Weights of a small transformer language model.
Size: 11 layers, width 256, 8 heads of 32, MLP 896 squared ReLU, vocabulary 512.
Architecture: RMSNorm before each block, rotary positions, no biases in attention or MLP, capped logits.
Training: a variant of Muon for these matrices, 4801 steps.
Each number is 128 + 32 x the weight over its row's rms, rounded and kept within 0 to 255. Layers, rows and columns count from 0. Numbers have three digits each. The size before them is the row's rms in percent of the matrix's.

# layer 7 MLP up, 896x256, rms 0.108, rows 107-128, columns 128-191
099:163098158085136087091099180151093099164149149121144135100151133105127066091085123144155161149103096126163162143141075121093116092138117152166103145121126138128102046106138103113119081090128140
102:136136141138081083112131197113140157128159133088171105119103075076127092178116124110115110131162107097127082147136110185078106135136097076103113143172041120158187133131157175157125102152081086
095:159153152133137109140143104137110169140104113123136140155155136119126120102167203123167131105123150138122162091210157153091140153128181185104200083101097150164145134117108159106118166132138139
104:189129151158114168123139140155116142158162164120159144134144148077106117133070172098185148110160080151105144095150149128130119108126162161077107118134140125090142119135100132084127118083143123
102:134095171118131113083147092182136093106104128119138082158215100151055095136139181099140158115147076157151160119171109176093109141154116169199110080089148136138140140163092162195110095133142128
105:097159145096115143080180080121107077136096102188119119064160116202087124096148152149099083121130112153136113154162131139099128133157163133124145125135102121108155095121090138103189126112110074
100:218201138125103117190148168141129079188107101090187117103129132193131133189110137176146125099210119138117191113104199137150110133108149124157142102161085137101149150095113133131168147109150109
099:167159157130156083156053115093145143148102076149154125163117097169138084177124110112132072083096216047171144092141076134143115129143119162162152150111155102137133153130135120134093182133184119
108:024129100159117096147125135075091140107142172095185106134135214144120144169148013171092152118092149175201169105128142125149141099137149106084175106149119178133133119141125060126111156097124120
096:134113126159139086108162125137088123149065097149132142146185121195109158201105100138209065130130139083062095090163130179113190157130167098151094114149142094104130131124126123119179136173082113
099:213112113144188100106103134160159114111184093163127129123163107135125148110103139131084137090125153147165173106186080143079213119096087131156192159095059179102109134137133187149119183187077168
104:147089161063104120175195144135115096113085115193130146035100123137102112210134175099167111152091083165080135115141170150146158160100159117130137160170098126164088076142133082158170159115160094
107:208109154143178105133160135145121105093175124090134128168128098141087182082121175133148107167129144115118092050084138090087116175150140080131137118074135161105069106140163116140127127120146062
097:167103094191131061130134197128121154162102119132071117121142091130086123185110114058150132137088151109143141114111106142155132076139138149164142149148069140137131139107202121119102125148144142
096:119092147124144141101144124139115149150144113145097142146150122094098150163161190105118138110139170151107118132146124144098118157182105041133131110099127165140140161131162163109114138119101124
111:134078091151220111078155105188157081165123116112126108135115115166099171139140096178113107124180117158114080120147208078149117164093180116125153115104166106110067130132140146169131134169092134
105:218122096018142117086144158114086150125140170140116099097134084113068115190107127125083109154145088148113139144167101141118134127098187151119149136129152145124116117117126141159158136102115077
100:107123149169088092121137126090073135150143129097114131132122115053144145169138121121111091126133090185136087106115094162127095152093183119150092168076155134134101108119083148126127164123132155
094:117113064119180114177155131128104125191135124149132120079157109171135155129116076104117145184129122174096186143163133156148100116172116161163112109208205145132128169165183115142133132132154097
099:113156129103166142151146145129170091147127137061129084128096157171108192142110124188133107102138084158129144161108139139138142132123127147122137115107125104092144115144112170128096115217147137
103:128166140107146119086200121079155144146115105163123100148114134179152144130142129159185199065138180070082127160105120065191093141140133119150129139120110151176160120075091133142106137103083152
098:182071140091093129161122143141112115171152087161128130120098123076174095177133079094170067143147171171089116162164063102116142120181168124108103176155109189119131142081154107125091147112173192
# layer 7 MLP down (transposed), 896x256, rms 0.0861, rows 107-127, columns 128-191
100:105157086144086114088113140151063145150068196137152096133123104129115106054151111126124065089096171123192152183088114088091099115152158120129143145122171131105096119170130148106124155092115201
105:130153122178123166170120123123138167142126169144151128087094141117120101184135100085164149117150133102120159094133149158073141127133132168167099141136167150086137149129127170182148107143117154
101:169147088108163114148143128089148139108109139132149094182205120134165159125202053122119158108104145121073177175159133077078095159096089165176137144123111086124086094113131131142124107069127131
105:127145054122131097123122117122128119124121189169174174073164143072097152173134209142161161115113130089122178130156175131106094148122134115096186086110127112153147131102126150105092218151174172
101:112115184190101103165133108152188169131107136146089159169103101117132105168155150095178130152076090159173099184123136144088127079174130129151127112092148131076065141173143165100153086124130077
104:096135076125092153096161078150114133074116159148078034132182128124164170098040116088127149105117158072112112136158069093136137095117150131145114149100132128101128107070079153142198151155106109
100:123103209130161112098068134148137151119137120145128149114084165142200125103087181128138166162080113105124132117134146134115114162153093141132033091089096101151079136123081105068120151142177171
098:081095106132094094129106140139154125197141182037182176112137099163178182115126121156115169067105082161095180099112117120126145162144178223135113155151144105148116111105135134140188122122103122
103:115108126076169110149139129203177154107114117109116083118096097141109108125098092097110169143167098135207102125147150145112090091141089106178115095052149112097158122110131177114129099029177094
097:173129129124160155166166082153171169137140114145163085130164148159129171132142064099185144174108073154134202108147096151211161095160140096118140119122128158110156130167077116125145161179123115
099:113087127161193148164129097157110132129136107169082174137155133112078139138134129164158094213159137088107156152116129105166053176136133103107146092120141163129064097125134136174185149147157173
104:145084106136107121081163092095121106156091099116102143115103166117111141166103129174141060106126125116132169130151130095117078104089125130100182104145121153107168161079093129199139082131113162
102:099115121178130160108092108138121107142130141119114042099098108129106142175117103125157176082185148084125126127122053131141111125112159149146136135115121150116136135115084109095119141144102107
094:117110136097132100114109148180144139116131168104146157163154130111089094084144147118130098062101143134087108037181149086120143097130140114137106117116139113134135162148084140125180080096152147
090:139178114133139159127095087138152124136142120068179098153152105084112066116191096112155140090146105116117077092165175167082166098123132116078091164154144099160099115121100103128117122109151085
106:205106105194097151083104084170105105110118077117132128116157118134066133061097140122138147099122097151149137106118102106148110126182206112114156131196203129135150148092058116119076141136119140
102:068184104119141123080098128138143151106164205121180082135085120089138186100113169158223135137177208134124118138119107119122110116182209146114119122119152155074130118176133099151071136135144102
099:158125084090103107128121110129142111046063145111097081149144120172089164135099085127130068141105124140157142104142090191143149117159087132137115152098113134139104107148147144123213078113160124
098:125094206126179122138191116087118107159078102123122123104160107106135082108123130132159126154147087097127169090109103115143175088069145075096148074090053108120179148140133167123132136133094144
105:154082133172113115135169153091133147060148174135130113084142148096174098067104154120083105115147145120117106125126152162119084119103138229128169087139120094095132071161198116174135135118111162
101:135079138164117113179059069132134131075165184151077081143151090096138129092138159082092071116111111131086119177150093113123105159132092121108154148154143097138126075197083147116142110114164077